Part of a small language model's weights.
Training: a variant of SOAP for these matrices, 378M tokens, 2887 steps.
Each number is 128 + 32 x the weight over the matrix's rms, rounded and kept within 0 to 255. Layers, rows and columns count from 0. Numbers have three digits each.

# layer 13 MLP up, 768x192, rms 0.17, rows 166-306, columns 0-47
120168135100113059135126177139124115182086139151103120088112110091084186085103065129205127136138129112116131144140125096124115095173161146068143
110092173109179110104153128184196156138146108088136036083103147161133152153200137118145171116129145206129106182105108179087097135122079099155115
126123168119174078166111106065137138140137139145098171206133091183151120109128128139133089136112119091096143135110142162173138140122159185109170
144148169169124175135155141114124142154104155073111088135089130138159110155139133132160108113174158129133186181149180135149138159110174151186123
170154180139135144147133174165102155124172121091140122057104158098076077189135239092055123119194139153099124117166116148093069070135151136148098
095061092179081172124102122124224138178104126105078165084119129192176127092123156182090086077118096125098176197151043162139177074139153120129094
115126106100097105172148153115099122105176055111129119176200120109159129159120177141153159129125066119103169176142117115145082192151163152138161
127146119111161101092113065205133164127132062150136151123129123165160119134195067139124109173134096162100168117158174139146082152142127109111104
137126149110134114060156096122154093071087088118197151102083119138064115165133141166133083144142137075213116151099078183140152072144126104118146
111121105133107091126149097149133141160158157117117083132135078179063115133166142092115138138133139119137151167101118130132076155121121070128064
116106168113089161132135097134157156112107155131086165123133156131124138141114177140108129123098144116117136127134166156112108152096068118079116
148132154128127099103187094104105146140177160167118124112066118102161126096081162197118145147094110111177108121133100136158142080075106151149155
102133075136124076113120141102079099161070129120118098123126154118125114114134135096148094123065125121146134135183082125139125128160133071126102
162181120098120076091151148112107153182112179091140158169120099120148092161147193070100134070075124135114146106137086128137121149142126173131156
045183121160138146132089142163145161116155148115162102138131133202114139144118168103124081145098128134092075153150084150112098101162135107141120
141136126098095087128114146221092164131118144114145147121159094170123141115138156131126105145140094151095112170185111107098153136139131181143111
115091129100073130138177137149119114142181146091090124099072085163131109193079080136165143081122121103096103028120140179191118125113152167116152
133098091141097101171136132189144100153151102083191100142150130091142090100134151167098132158086101101084105114118111131145087103068175115088099
143118136170106122080097110139093141186198147142130190101145110130096149158166151134160160132105164120160180157112171149158154133074149089115107
138177129108098114195073094132124153192118191086118130100110161146096124106149099143111114121158173116133121125098165149205153196114135136136080
121163028159076110128108136114148095121132147152120162108142108146111172115129129153129060162142136199059187168151125118182106086097090154101177
121154087123136142114070105119124100123140135108094173126154117139164047115060108183114150142106147109163108117139195200121143120143147122183158
167089145103157102131141107136113208173115152096077138129114152036133168127118078088089155140073090095132122123202138106092177070080159063137073
151148173140146087128128178131179147145118125083105087137111093103065126131158156114081087100165168108160166070123099181119157132152157074150125
093103110121121198114125127168135154107135136125144154132139158173186088152148155092094129117093113119133098135163109088154108137086146135177118
090108138114172108125132105156061065113135207129108156130143136153073127128133141102158102165142196151118105151156059172150124095047120121086109
086177148075112116142126137158153160120149148102148134122078095187117129151125115157127129097124104157073127117092134144149138138098120123133176
113204153140147108160162150091102161124161157098138124120137124138129154128167122156098168158153143255099132103126125084114117171198075126117125
150140150170104081196143140102109104061118116123051150159159164110119102104115123089180136090119090169132159081086102114120124133150139067118168
106143131117207129167173089094161129081148136145102123099077095159124117121145152197154157132093049069152132164148154068129134131141141116157172
167172161144125096112070157112148117097143124142083122093164125172175166184140139198119111109132192117109120113117128111196126155162157190161085
132165131101101151117112094113131093191129068117061085109120115174126179134142108138128136147144172162093108159111130055113112148124122145145124
097129135129140159184130142107095142116121151171130123117170136107188162088109141128107123181161170118122176152166164076125105101131098158137136
130114092137117134126113232120094101185158146103150127102107139098112066204105150107168134136153142089125140103122107102107109132175149111113052
129145083058145120177119110114175114129091121131123124179114179145181138142126126117160129140138183136074103130086104147127100095118155052139101
046160143098087126141109097156127111125108091079161149142141135224076126106108191116156077108134083129138137164162125170133110124106110147127166
104168139156145112167063133142108156114124128142100144126130177146143093076183098154140110129135110125119130178116092127152082141074185177157155
133150185104098089120132079155128136050149111118103174099145136132141131196135099104130046105097078161112124110060123081180139161127154110138101
129118119145129170097124083111158115151134114107132135162118119061158161167161118137187121207177096094095148131139136190106141113068107112108163
120121128185033105158133134092121142150165098134112165173160122115156108111081084111096060098167104141132146097160179136182132103138122099137137
138112144133112156150134112151117127126086110141144092143103087103160118152104122148153183093110155098073127116164137133099157136173073113122103
086131179098112122149107123142173122127113061151186152112154167058165052108163064120133092122119171142078130099117087142099155172121125132127129
112110071104147161051138104198141132141062118133156139161177144132140146158063108116137079143088116137124083158126117104176101100091112129089134
123130099138125156146136143127074099131119080091095140159122088091226135127083125135111161124140141094084179150109154084126115128123152129141143
142168114132149133116134098132127094083073089128110050090100100120126099131139072110140216068138174102182128145146081098161114158092144085095143
176101161119185131130200134084136135151108104097202149212091140102134164072101103141123106153085144125110154165085076092171085133180182158189137
128081085115100170171149145062138107080167101140136086151130180145154150115138141077130120141074127102130157097232113106085160147129124116153122
154138113093114182124097106111180127115105096116053133094125128129079134141138091157090140136103115102112150102163086133106148155091081123107123
128101163125140142120154071137129138188135172115112092114068144149141181124168073089116130121105198178140170090159143136136098125089148050102169
119166173131110092128070132140118111117164122092103111123134099171119146144133152107097151124118148193104124111197107152105102133185113126121138
139138075163116162148088130119112060123149116156106096141100156050168118142152114131157194090095093148093130088150157159130134156128099111160128
111122111158111149094105125106139158157116115119157129127147086077108103087161139108136107099131104104128127130095143189094100096122106134116158
179145137181071080163104125129162088148161138088081122152136093113129129177086143182128137134095159118117100142081183135119122133065152087102135
095130168121139170131178131148142165090141140117095218114149135115193173131048175125152071075166120131163063120090171131129138094123131105144047
106142152107159139105107119075138123198096109160175083084141113143090147115128139145068092135138125125123141182124099146097111135062193129116164
097090124138154111147104115114099117182090139136133163124140159184137126113088203151137158087067168130137121113123130097128103165183142074189105
136173145129134102164127053083140129067044144169117141136080100128140083153093105087150069065125101128152161153179138151196243129148158126131117
130106087138125172150119130111110114094175111138124085137161187127101158123094146109100115139167154125101196134058179204172092104174172160137143
105118172110154138093151185153185110146143158128116142141062167114117136106140135165124091127140100184107121154142085132116145154156133162160103
087159099154126085166150173152166055144123163141107143140157124070122101127093154119179183145082138181129175141168102156149131171144175145175109
117101131127123106149152097089112143114142138174106146167135159075107200094150098142165107091126154162086175145124117083105153143088106108118128
177164117128120140104151175127132088113135110132147098109130127082128160103101107146112174117126126120137186145164137170112129151136095142086133
143144159150136124079198116131114105194104144166135070146153197135118115173137134204117135140127094169166131174161111109093105142104155102193140
152179140148123182181111159101173120160124135146179159071114106134167080143149083138188135114144179124161129090141131112169117100168103078069156
092088118137156115152122158207156137165130149126091120146117099175087159123111112117127159107143096153132077200149111103160159178096080099150173
125115148116132145143189153110162169109156048132114122173176209127092109104138151108101116120123163155126145132127084046105154122139167089166167
137165163153118138155154204112148180167119110127121143141153167085094065121111115167105100110128136117115109228105109118119147103047153072152111
174128166129088160193108174116075152191116073148114154116168125108142120102165116160121082120130116089081138113139086137089048138161131112170120
150153111098131176128107151103205142087099165103097169104162145147135124131091147145128106118110115173111150131120130148160142144121188102149153
121133154106107142170051084087124132160107141115114191113096217109139164116107118176096093128132075134104133140130180110096081150149091154122087
195133084093117139104101131086127122135213153158153167147156149175139087122154121093111143131130116124108136172149156112097171179093119152125105
113111103161201038088102135145154115138085129117118133102183099115082118113124158150117124087126128117148065123128151115108194142141070120137125
172092108103163139178126113154128108140102124110079184107097114108098174151069099084142102073115123129162118132149187117128091136189112139105145
137140164133100145111161083150126109141177118131153097089080124110126153138152113106125140138067141149060127174132100224055160052129158116153139
161085122168161139136128103129133111144203160110142146112126140179069164128133101140112108114107126097103132174097108163110153146171151167115120
132062146137132118126111151114121084131127127105182182114079113142114133164155151154137126127163134153137096103176085118103059106109117140140022
154122077167141161132095163170120102133129090124110188169172135120130147100090155106106137187126075136161089096123157167188093169155127165100110
090142141170137106162106111128119056103159115088108221143095126136057142086130145118120143139138110170074161152130162152089124147126169110137133
205139084147110104127131125130111083099164107121175164163183116120102095107130167115132092112045100074096135123123080135144114146133105118156106
120135139195101142115109123120103098143156117125175092141140123036150153112139167106097120176147124128118149070164116151073095141129112102147082
119120128125123097169135174099128142149149147129073148145113122178128113146151142125142079130083064107115148133109085164195056154138076132110141
128175091118066086119053102115142166140117203091097132136147122202119083139167113119107148102115112121124131153052119126116149132152151111201143
136130139118127103113104114154092127176188130100126190150165147134159130138137152147105100062053186156134126193133124085125140124111143089090130
129135101096133065154112149129139069136209128127208073143091142141146181143115129151150131117116111123121089131140139092105096180111152109128160
144114094147123135172097159118120057121136189125161153149135129100085101064137169122160137070134101099134156088139164146108119130132125133150078
107131111121163131084151129150105143077127129114079108102131127175145152116088138185159093161105094101127102133145136160158192112115152162139068
097107104161118165119185135076074137094091147059090086148058167089123139130082150104125116142169037131162182172142166129189130122126097142158142
151140145090117073183131121171131106094114163120154138118108148059071146113108168082145157121088091169144148086157118073182121146154162105099040
203142131168131101109067121137131198145140142117154159122110111105144113161139105198127165125119106099143117107099139110078126131194149100087154
136107154135115122113077106117162140122142106137073159115125092120156115125095174078127120134131106122182121143159164153126103171131174160167126
126146122131123190123136145174179182170145128118153175144169121094097112156125108155106081143055159079108124101085083129173137135156123125149140
142124116169102142088100113174098047068148135103089133106187119104110169078189152106108086160163123134144153129107109110151155158108158165113154
143107151122167166128069123131149144120148161092117084115103100155144155124168151067079066136124186093117117118150150124149063209108150175147169
135112091165113121121140182043100089137145066108172188121134146144117066089137132170096146096075189132080141113110111077141115144113081090135158
098122089122133130102126111096111211158182154126146093088151104149148215160210165151132165059141105093102137087174133125193169201105146068148125
132067112092081095135143155161147139171161148164105073170115089140095122177109098059144138137120111123112117146115097073138149127178128144119182
107040144134160150200092091072113134119128134154151149089084144097082158141116173121171155165152116131158138101110116121133105113167153134078087
122124043126070159147140118173113119118164137147119185166142129163122103071153128173108111090151066145065143140079119123150119096136117131008127
110093141172100131112115138104080137159087117108131145168118090078122159125056072082178127155166158101057140120122110122121143040085114061120093
119121150181154161092180136157192176095158164121116122165126128111125127124177125156122161114153127087110193092089160127166160129142125200200076
150177127098139124164030128098135156107106169153092230141112114139105118083143127090154111164123164099129166115084125205164077114107162101147127
156154095151150178101021125114072102135062171085090152143127163115136121097158134128092112129190129115136101117170135137082155137094080073062086
104181154061115118136085125113151101080160135150176095127133110157094124133106103135112145137129142171084101167159111072093104129029100095145115
087080135070126120124131119133138113106120146155119171152140130164145119155157107078125151147082174145174130128114086117143165104079116143141086
109177125135093132116151122100090093099121103142118166182137124125158134103126163149116148105176116097100117131101092105104112092142127102129113
108116120144105130077075149152109067112126094136148139125139155129153157142098110198118131147111168080180166171128114156086131095130069119181095
133123177140087130122150187134110104146169103099141105170096094100129152122112107117149158146152125112090166087116141138175109170160137191132121
138129068115084097110077107127057196105099116114103099116128181124091172133127134147116115146079129101166149102129107059150142089151153117140103
133125123114140149094103141090135117167151077121117148103172095109094131137086092101128165069091126142170127145133080094154182155107174129093140
136092117104169052137128200110137145106116124140121148106120120123165184150152127094091134116204130161110173113153074084107170123124101126106112
068143174148144172120091151103033180123141121091108139158124142118147087160112178165157144204119032107089134128100110121100125151094135111138110
159178133145142102074112139135113143067149089098112172126114105148121099111197152179142107151140131040108130142132126126143160126189119102089144
133094152145116114175197107158141099087178098139116170096114111173186167156119188083172078123109177141104141146160106142140196102116162070125083
173146115136106092097143096063142114127144123126132160123134022135171172089163166111122124157144167106208096131087135152141090140169103045170124
128131150072092096097105205100085106124159099146123103126108131184157112174074111125147182135083051168106143092118104106127062111175165122155132
104125114051124183100158106122147144183072159119141142158213173157162118081111170111102101135075090146144117164119075049120084115160104146177096
133115132105097145141179117093099074081101183169137126125101109123117131139130166096092136136142153170148100165100155085163189149104138077157125
137125154131126121177123132209100172163157166119143157124145108189160156123168140175143111116117105085071156099117150107140072160086145113137069
070171150150159091167133129124159076123095203118142145163106073072062101108087181118158118116125078118093128077131117178114144130104120123080125
137162123087124149153161150097180131138130165134165152133150101126177083074126146119134163122127171114159173151138097111124101144108071174052199
127131148218098166097099149137121088102119157155100122201067138145127168219188113127136131068158163146130096140115085121095153108165143147108140
120185141081122102099204101128105105173160078158128109121131103179132116157154083069106046136122126134122098152148134116169128119141148072160119
127138118158107131158126129162111183110113088119110087077106164142195062122072110108145151160094071140149160140159131077107168129117147114155124
090152198137111109141113146088052170158110139134150124128095120153153134090147129137145131153119185143112151133173149170123116127101121123167156
105144107078064164127132099104123113114105133099134066109132121104142155066084141149154158092127147115101151087156098139135132166148161160091143
157114125105107111119073133157174136090125108112088110136100095119151045194127138162097123113099162127145121125076096138165092148142135116147125
185107111149168102167132157145092112147099127127158150154093153096138107135180156118163132076127075223153168147079162132093131085112133074111096
183158107196133079163086136130112090132193170112165123134141097125109117150105132091115151123134132083163128120135038160124127178132137134205181
178163151145159139210110141151159117084096110137141135117077095160108169105147042138128156101146051122163137151106179154131148100106124119147106
152117095168137081116123147072160127085079085130150122131117049108118162141080136102098167099142151124058144084149148089085163149154156142121144
159085111082081068118090106146146086122076128170129150149183128066173092135122178102093069167142145103152161133186155148066115092151161123133093
112142176132082111073088179148133099127089086144104148193127125089069098089105107143092123116136117143188145111124123111089152141084118101158119
052148112156069090116153119101092119120063158071133144116121141111131128149126123093138093090104134146146156166103117094071148122079152121079138
066108097122152114150122164140130109187090134155110142143208123119146096147150200071123145108169141110159131133175109156103127168106119130149074
053143104167127134079138148148093101145169158135126156127095175132080186157164115103113143168107132134129135070135103146132114152147115135133100
120123160094110160110115107103140145105083141080083177132125077087066097126102155124113138050136132137150167126103088141153103193149116106153131
126094111165136179125116117144153114110107103107118058119131167140174119038100155117163067151143114102095124101079107131103141135075111124077209
126164155135115096109163110167122036114167081154183081170126139175178179129172106109151140074105116194141196155136079147126139093078106093068133
122107138090159162119133092158122140147130159116118145077066090108119103113133123131051083101107118131128152140104071098172149161133181116096107
107099121129158132093098146099119137142191135094147123112149096100097086054161121148134150112145134101079153146107236096086164109156168116121164
071134142137081105089110100163152124079141152136078209114128122137143073119125177130132162186133082121126107152144188147094137129073067083141113
# layer 13 MLP down (transposed), 768x192, rms 0.187, rows 166-306, columns 0-47
122125076171074139105086133147156099178108113096121104148119107048092095099139131055158117069092136134160172121134106088137104166167184115115094
084122129104096141073093130085154118123133124041085144148185154170104084136199146123136165086111086102104117100118158141086127152146100129117102
063103184131120110094181207123099129191118179145131090112097151146120111111178158111152102139065135129129089131143091141127135190145222164102126
141084158164162126076079109095111153118137155190135104102123094156139147149140140147123084131150109130124107137060135121090174096053082148133117
110071116179109127148141148101110171183115071150099122101065117167132126141082141071083117079083143088138097152175167066156095097178145135088131
148152137115142065127204138024127093141166096131136209117141107180161101068128166162102095108106098212087153141156126114197051104156174146121113
079121145165126089176129104152129125168122105119220136063133131150124114103156134134119100090100164117170130116143118159123101112079153115122099
085188125149094126179072063126096090165047130144150115120142150135158104156106202101153079160102124074129129090126142141089142088167138102159145
155174117174103135177154110152155125130124122089113153167104105147200136027144064150142206125104133161102131119133182075125111121146077107128175
113140111091115143102121128169094114112161138121149159056131152098098153098115123137125101084148090091108163062075168165107111093146132098131140
113130080157113086156088148125149104142146122131150130129145124132111131173100102106117095172144131136120150111095089141164099138110149115136179
125171122140152075100085163102162075185158131189092138107148142124135144136121131123181087139106094071127088134113077076043098156141068114147135
178075171076185152141078122079113173186134110115114120166125105120125148155122127180115129136138143184107099102133158099068083127160140134180105
164150197133101102182125160115103161160176164104163127066134166182089187144147116132097098185147151060102184113135100165158132114159175079162145
124164126099121152129086219104186154128137144172107147064176148132162116089144161129155129154090115178181159103130154124171165085109152180114153
123115111153106117185160074139084180105051099142063137182110160155130214115158130132155166172135135176136128188137134151153109160116104149156144
098062110105115144099105141198129130165111161154089126107123126112172134101156115107093167154159104133121090098158141222045095127144171128128101
122130135149109122137121127103177121123112126115134158155134188140142113119117110127132120166170132137120111157139100110141130127121107140171140
158163094087110135161112138113135128080085141095111064143103164127105139084104130123185160163151074128157149154116169082155132089111090136108077
175145129111179137151059119120128199208111147199105110116178128138162125134135123108129140152153101136126137159104215101090113156165167174178167
152097179106122155148182107151136175180137152076071135145153078107129186101184112124129184111091139143192092101124188207175147115155112159102092
104111103109146110145091175130156134075128046095068090150089146125164120148115148100142154124156150109142175167120093123162120131104180129140135
154178064156123091128081127161130091164151158101147139149088105135136082183160137100114112120150132185105075093172133110135154167159054116134120
190165101123103164134182179117114097115051168129118082105130112104111136148121121162144134196148117151154084145094133124105104126111138190161129
144193156154101103160146131174108159176122073155156101092114136101077133110100136159159117094201152140111188110095105139134179152148130116134182
194158141153111203133109134160122093128143129087080110105155119134151095135103132123156092167120071159132090143176113130101138121132172078154147
093108123134107064119136144125182142148113105134206124133104116114093137106150108109113103150154122176138120129113187143123156148111138149092130
120126119116070102190130105175136138132115088109161088160023117107138098118090155107102126124210058085094146156142130120114150101152163143113030
163172146052112099122178080110184162128135133171151142194076113157087139125137145119121076128134132154074129161120109111083135199143117134147179
096128127105110101115123123163208155194137119153153157139152136172114141121092186112151088151100141125146142133168142199080100117143162120155141
195075104121153170123120101157051121197107126087157115127119170131103159077087088146093117139153168087111146141115083080123155090082066142154128
057142133169163161140104223173117099082098122076173164119130124094115160100175139168155163139070123164151063111151161139107164080084104155087118
146133168130113093064171144102090078173126068169146109144167075104111096115150139193119134164137148109127136122107074102114088164110128119088124
146182121120118091122115122125125196113131159191102150119189140162143120087107135123074052118149161139129081165122123058173151154089111126131104
111099140095148121132186105084140100126148138130124087119099093118112190096102129068081115142142144119119140128106117156142184125117210192108141
154108124070100122136188182115094100095215172138098075163125072080080125148163133129122070082164126110162078126087115132136107187131140156110101
100020160184128175196082104123127129120118093138127144092115176123116138090068172153145111162194065124099088128187146139127162125142097116178161
204142082124129123118118082163162162112137169117160159037038129154182175158155142160110189211134156104126117100138139155134135119169117184166077
144159087108168110081134075124103162164130109147137176126077088180094073105092170191154176129125137110122126126112150074164121176133087133103065
113201115128095084097141165135220149151156152110086157177100173107141095188142097112161118092099131119075047142140112117124132157164126086076108
151131140143145162093090242155107079106140147109112120111150169139083152141146146198141176165111160143196127086147140156156117125171143141132122
170120146100148148095079111143090142171129154105101131130104165119129109115165114147113161122101126146122174124105128117073112158103127100136144
160128190139172124153115217086128102161173119138130129160054170159151135059139176079063129136149143157129059122116133157111182102137093109148206
160139147166126138115121108166152171109093114153187146107148086130105097216174110177189125084117082109130127154153104095124127165150155127208092
100124083089181129134148125120137138141178173076136188135129138205136109138113171192134066120085132067156138131126147080103083129151144160073148
064204155138132078139104085114163083125141076116086127105138143143166093135177143102092147108079125170175161068118139163150144166137188125158127
171043180148128130168153100149154107060176130140164153083096116139116147133068085186126163190087134163151152169101095174111174107116079121061144
124142167116150089133120080127100091094152087054110157129103117133119134139143114157165113142171136113155106140108169057085147193139114162171101
162150080094089105167118151175134030164166106135063159106170182103107074147129144121124058098142105135143132196126171169119144100147148178139161
160086116136143115141166131172105110145170085127104123145143148133153154101150130134143133113168101098121120076124118111161157143112132158056119
133147126106169146158144163142091152108081138175155160136095127103125117102106142118112112186140120149161063126048167109107085106134212083082146
147101170091136135114189069101182203106151125167103094152116164127109160095101092139160043118138079129144135074144127104165094149140146140082101
070137147205142120111105098140131104130067147085182172197095106136157161096078154074121162138116164142168073183124130179084122126140107098171125
119186062120138100186134119116130132115144073102143204105144113101112167107153126109085138135121076090126175103156080135139123170156117088148112
130161117139147154117114134181102119087123144182088121141135080117114103192152167116173139115095126120147111100131130165164101113129096175141124
066135164112107087139171028109133126106135145118089110146108158130107108140142099129115124069157093151102176123101076180109167136170168106136147
110145119080183190046168135147169127103123138109202085158122096095149089126114136142087188153151146172119090131166132071148166144049098183141225
135135137107148190109089077204153116131078085090160137120132160081154057131112176103105157160118121133173136103075105096123105172093197188116153
139144118078140103100113119123081110083123096090073132141130076119137166078126115116138181134103113149167120171161106177144131124188136150192055
104084117153147169101180106169137135134126102112107159114178185090105097113117073163152096122187120095101156146132183130078129147136103061104135
173136175101081082157088159125147126111125121085175157150059123162173117197077127080072159140174116093110158154149150114108140151081103163122126
133122130117179134123098082150114167120166155117088072162122134148103135164138122161118093116071128115142168118196105120102108116147127115166158
157104194207186153139140095124057143089126178192118183120174133114129138120135119120115089113100118112096180079153162137172170141135115171099131
131121124147161136122151127151104166115110120146102129132124153121125181133213115066121167131173106209065126114098145122127207222118127137090168
164115104119135142114127116132083087089107095205078156098144178162080101113191113113204135127125135082150144166135143173132131069090115127136158
150148146152135105101128150092109086153094147075115132102101110146145124082076092070092143106099137137170200094167104166150099153137119069132159
076142104081120028081080145249138149128070089106139084126124119141105161162104185177160128141114167155159138087119070117174111143109113120132150
164159111136129165067152136152132116125153114107129101108139156113103190139109143083150144178198106161091155148118164078066173197125167170110177
067191172070125113069116093100095103143104127148126130149124194144160142145167144139147143135162126198130109118169187187105110146098124139112079
130138210140161158085112146073137124095149122097106050106140129155112169145150148172145126190154100138107089130196159197124200134105158116065139
102094164150107113174119150106155095116128121103139118145152068092121134106099128165141137100142143164119123102177133072113092055162156134088081
057084058117125188126149129152112131111166087143119076162144184120113154097116203117144103159175141119137157114108137116163140141139130152118092
130138114131080126086091141118125130128116157120130113087083090146183151157099158157125174104153109080103121106164113127127109108152115134144198
036134126072130133173118111100138141145163112202153150130171169150135163108170132165165153140077139158117138094135127130093138190134132127147186
199152145110139131111142175128097118163068097096134140189202124140146163121138129121161144151197136156182136158126158094154114124091127152117124
072134100203104132109108147150138060075197104047143113127090143202094130127145183082139136159137058161104113108095164118149205098092182185100131
101153126107109091125148105134186183146156178086117101156105103122096126145111142114147135099154133138149221167118099125171079047114134133135135
118140125115112097170102115139125142145129145059145087084131086096191124164151158118093097138130183153133100098133094160135116113088123131138160
159127160132132115150111188145089100145143123229120164124082181114137109106144188111118129148171158154133117107121189106048092146136122067102119
117121134193102129095121123123159115113157128020127126088140180149182135084172099158166094110106152127113121122096205146129132220065156069144192
109088119136185082171129133143151133132132195126087086155125117063158142147120118089107113130115148093133210099125079120120132165114055152132118
156137116157149163204086085154208097077110129107155103101117105117091089080073133158090121156121154110074112116123141137145105081121184085144150
124124120120060120114130124185151164149106154142125170068118111136109101089178127081144126125091170145114114148133132144152147100194169076106129
141213175142163188129093157096164102137116164153096130121143106179101131109151141080112143208111103133081098135154112161128208132125119201112163
108129101174129139105140128067144136151161128122175144142132139228171124103117148153098088169100139126154117173135140124111142082125101054136152
117103126107110119135169106070114100117175126191076102133073160069151139049215128129122149105135110114122103164103198175101131108103097145128136
120096129158130099133102140151136142117171156141131091057127184091089148109107133112175090120097140116105161157107099105119043051148168103071125
071141071096140163123094107131148107125127119139165163192092159132115107160092184159138156083099146079107066120148131207153151142161135146124174
193115126076144138148166148122119092096199185150095125098128132089144148110131138121159142145148152091099160170120119091115070159114140128156147
108108183084117109139186095132059093140110117200104149117083145122123152130118113145099138108093134142121204132112075135131064108145089127078129
104180146124191177188181104137112098146171095135100134110123120116198125105133150101181184163097172104132143116180090108133106147075142082146097
170095113175132132104122153110171141144110138092136163180148104084115155118160124129180144153058160134140097089140123103109116116169094141074157
117143093216122137185089122156123141112123086150122142143100136097157124092116140087104077106094054103096153116144144105149130105126146113085175
061146110143134112122123098124182147121104126157157127121109143191143144088174120085128110181166073163092130145145131172161101097151129128120181
169093137107145133085140117117136180123067108131140140117111130135161123134158145139112126132128120161174112163155150107081082134165191143137146
143098077134117083031151137104118088147138075052084101134183109110133128169121087129138098190160111147077110111106153114126113168150186124166112
113086167131089121163117155122177110127114078100044145181124133148086112118099064112118112124112105119145132133114145123114120082105099049148103
088146136203115067113153093117121123146139113120120147085153069087089149155085121123107103157150130103132130207131095140120143132133134125160116
088145168125180111173159078104170224153174141078107105143145103142040113105128155133081192099097125115142135056081151082139121160168172149140146
142174185139127169119089125074102145156117144156167130153099078142129089106126131093126166139169110124123082134088133164066121098128103127167134
132062182135082188136156076138109185115153109065101097180164118121095093100116187127157123105127086159176164095086163090158147126132200141151093
128130127113131079089134113105200129194188151131158077088145055147108125182083125156122100145121175132127074122131137160075106155187197124158145
108141094034169129113106121125084114107072114170109162115169122082129110098167150117083175117105148133142154084105157152131122153084120138091164
160153152117147151131125148078127040170092132176164207119139143052153152095048166165170153071113111116109098128125171147115155103152163111130131
126108170131139109130173073211115137143151134080141093066107161158124166168122114137113168124114183109121104144174146148093175190147157139116107
152111034077156045173100126065162180129146120084146130112128098197098100162102103172087084124177085130161135131096157115141070113176161130122143
082141084149164057141110122151175119133173129197124089124122108111138089141058121175067079122129143173120123111119137142150129095118125138133147
113137072159167209117117136129136133143172156177186187145114108138153149127107124158109108123126159085081077105113143110150186119165112158121159
145132089105090111072138171108094091185090118095153112093084167139111127136080123148153146172086125004114067140149196153112109167097103090102161
100148115127143067088154089122106161124149136041104114162123129154109142174113105145102100161155156134100182106127156077134134197156131124103134
186175059080112088131208110122132135143121151155145106133131126135134112078125124123095104090061146169116071076088134159151126117152091168136128
073176112122112132131130074116121100150109123156095075076221128087139135102125131162124083120160140178056151140123110146097115126124124138118096
119116157124136080125127148109104126172117115131073116148136093158134154164101104110183127163087112137118151107119119089164173191184127097137070
094153150163111199129072098165159114105108129124155140144102130130126042147144184133174114092065077107138103138008060134114149128119104132105156
132135079148094133157196070099146150187138113194121120114120156141155155068169150124100134098162149091112078119104152139112144130131164162129141
193112158146094153035157153110140097130136135188122051111126131147189140130054119123189093139112077163122148157126132137131128108180157190136160
057136112128110117129090119161112140114114157198095114123127107137082122127169111138124104105065136120152124082155094145138148079147148125129124
109137121115184140116164138177094041067152158123124173172157151112116112154167117148105175113148142166168124088164127110202154195105179099127144
030059088163223111142099137096131123170093149102137122140090220122126159120089126100129105166101108163126149132092093124049086074137128083196093
161159129113129160129158116193146118130133156163186120147085086171175104204159136163111084110109098124138027174061147118115142157080092167198151
086172117146091135086127154137121145099149115187084205130091152103118109109080141116146138112125133059161124132119142177110147197159163113128109
086145090099123102102107124158180096119149129132141103176125088064133113145108098159196143153166140105019111109124104058036092154160099114123162
152157129125100147144092115146134138127128087129141104130119132134143112149078117124105124093167123171125099166145149147144112144105071194170123
137136114174098099043116111142158115142084103121137122127124096085096071146115220136184117143116132116100188167066071198111133090115117092149133
136178130053104094176156110146143092188120126081127169155152148178185121118096183152132155136138099091088125115100151119155191172076112168161128
088172127121109158133148204111122087151105172143107129105115059111143079053128117153141162143176137088102118174151155133115094059127110140162084
106101134172166113108167130141153108111151202178143132133116168127158132086151030137093139104127141124133159175140089110120042200186107140178143
070155156085146155116162143078102079154143133088088070131103080137176124128155115079157139138119145166130213100140146102131115053110161086076121
106061139176139109136170071119085104170156153083138106123167118156156106073124158135119098118133140216122115112148123162087100091151132124189099
124138125107122048133127106114143031181124067033160139090106108169092057127097106181145172171137090097143135131138129130113073142133163075133081
119080099152184110146125086124105116178186118133107124130086113101084160142173109139125179111165107134099140111143072123155155134122118148129158
103060126076122134146156116167120138124169165175149157108175130144153056104192104160114129106066074118138104101150076150164124126157099078171150
112193083137165185168120070101053155113125129114132109111147134142135124124084097139133133151179141147115143101090105095144139107110085153174107
115115133065135148132132127174182112130141125154151190151090123153170168082199065106106134147129147139168082134168134127134138173157130154162132
113119171186184089120108175143060148110149134103145138121116073179093155082161105157144136154128091181109088117142124132121167119141138163139106
100164117088070140137170147159106155153108074140084104173127098126118170152149123160100073157123128166159131130162158135111134172083122141108113
155155143055071134127156113091101127106157129141078107169098123100107087129126117134116144178151129106143154148106158107121113095146060128126141
134122140128151125091098151147153126139080157156163191099160104110181135072127156121113166083118105157134172126147139201158097076060165110044171
127089152125113116090086135078117110185139176185136152162138162116090121214149134082122086141128159166187185122088066140112098148112138145135134
079120102154110106160132078124113205103107125122129106143097135168140090182124137124155174176092119119111103078053120170178165162167091178124117
174140133127155155147099139126104052174068150128057123134085094194153156144185054078063077119116146130092130158159136043090140124109106100120134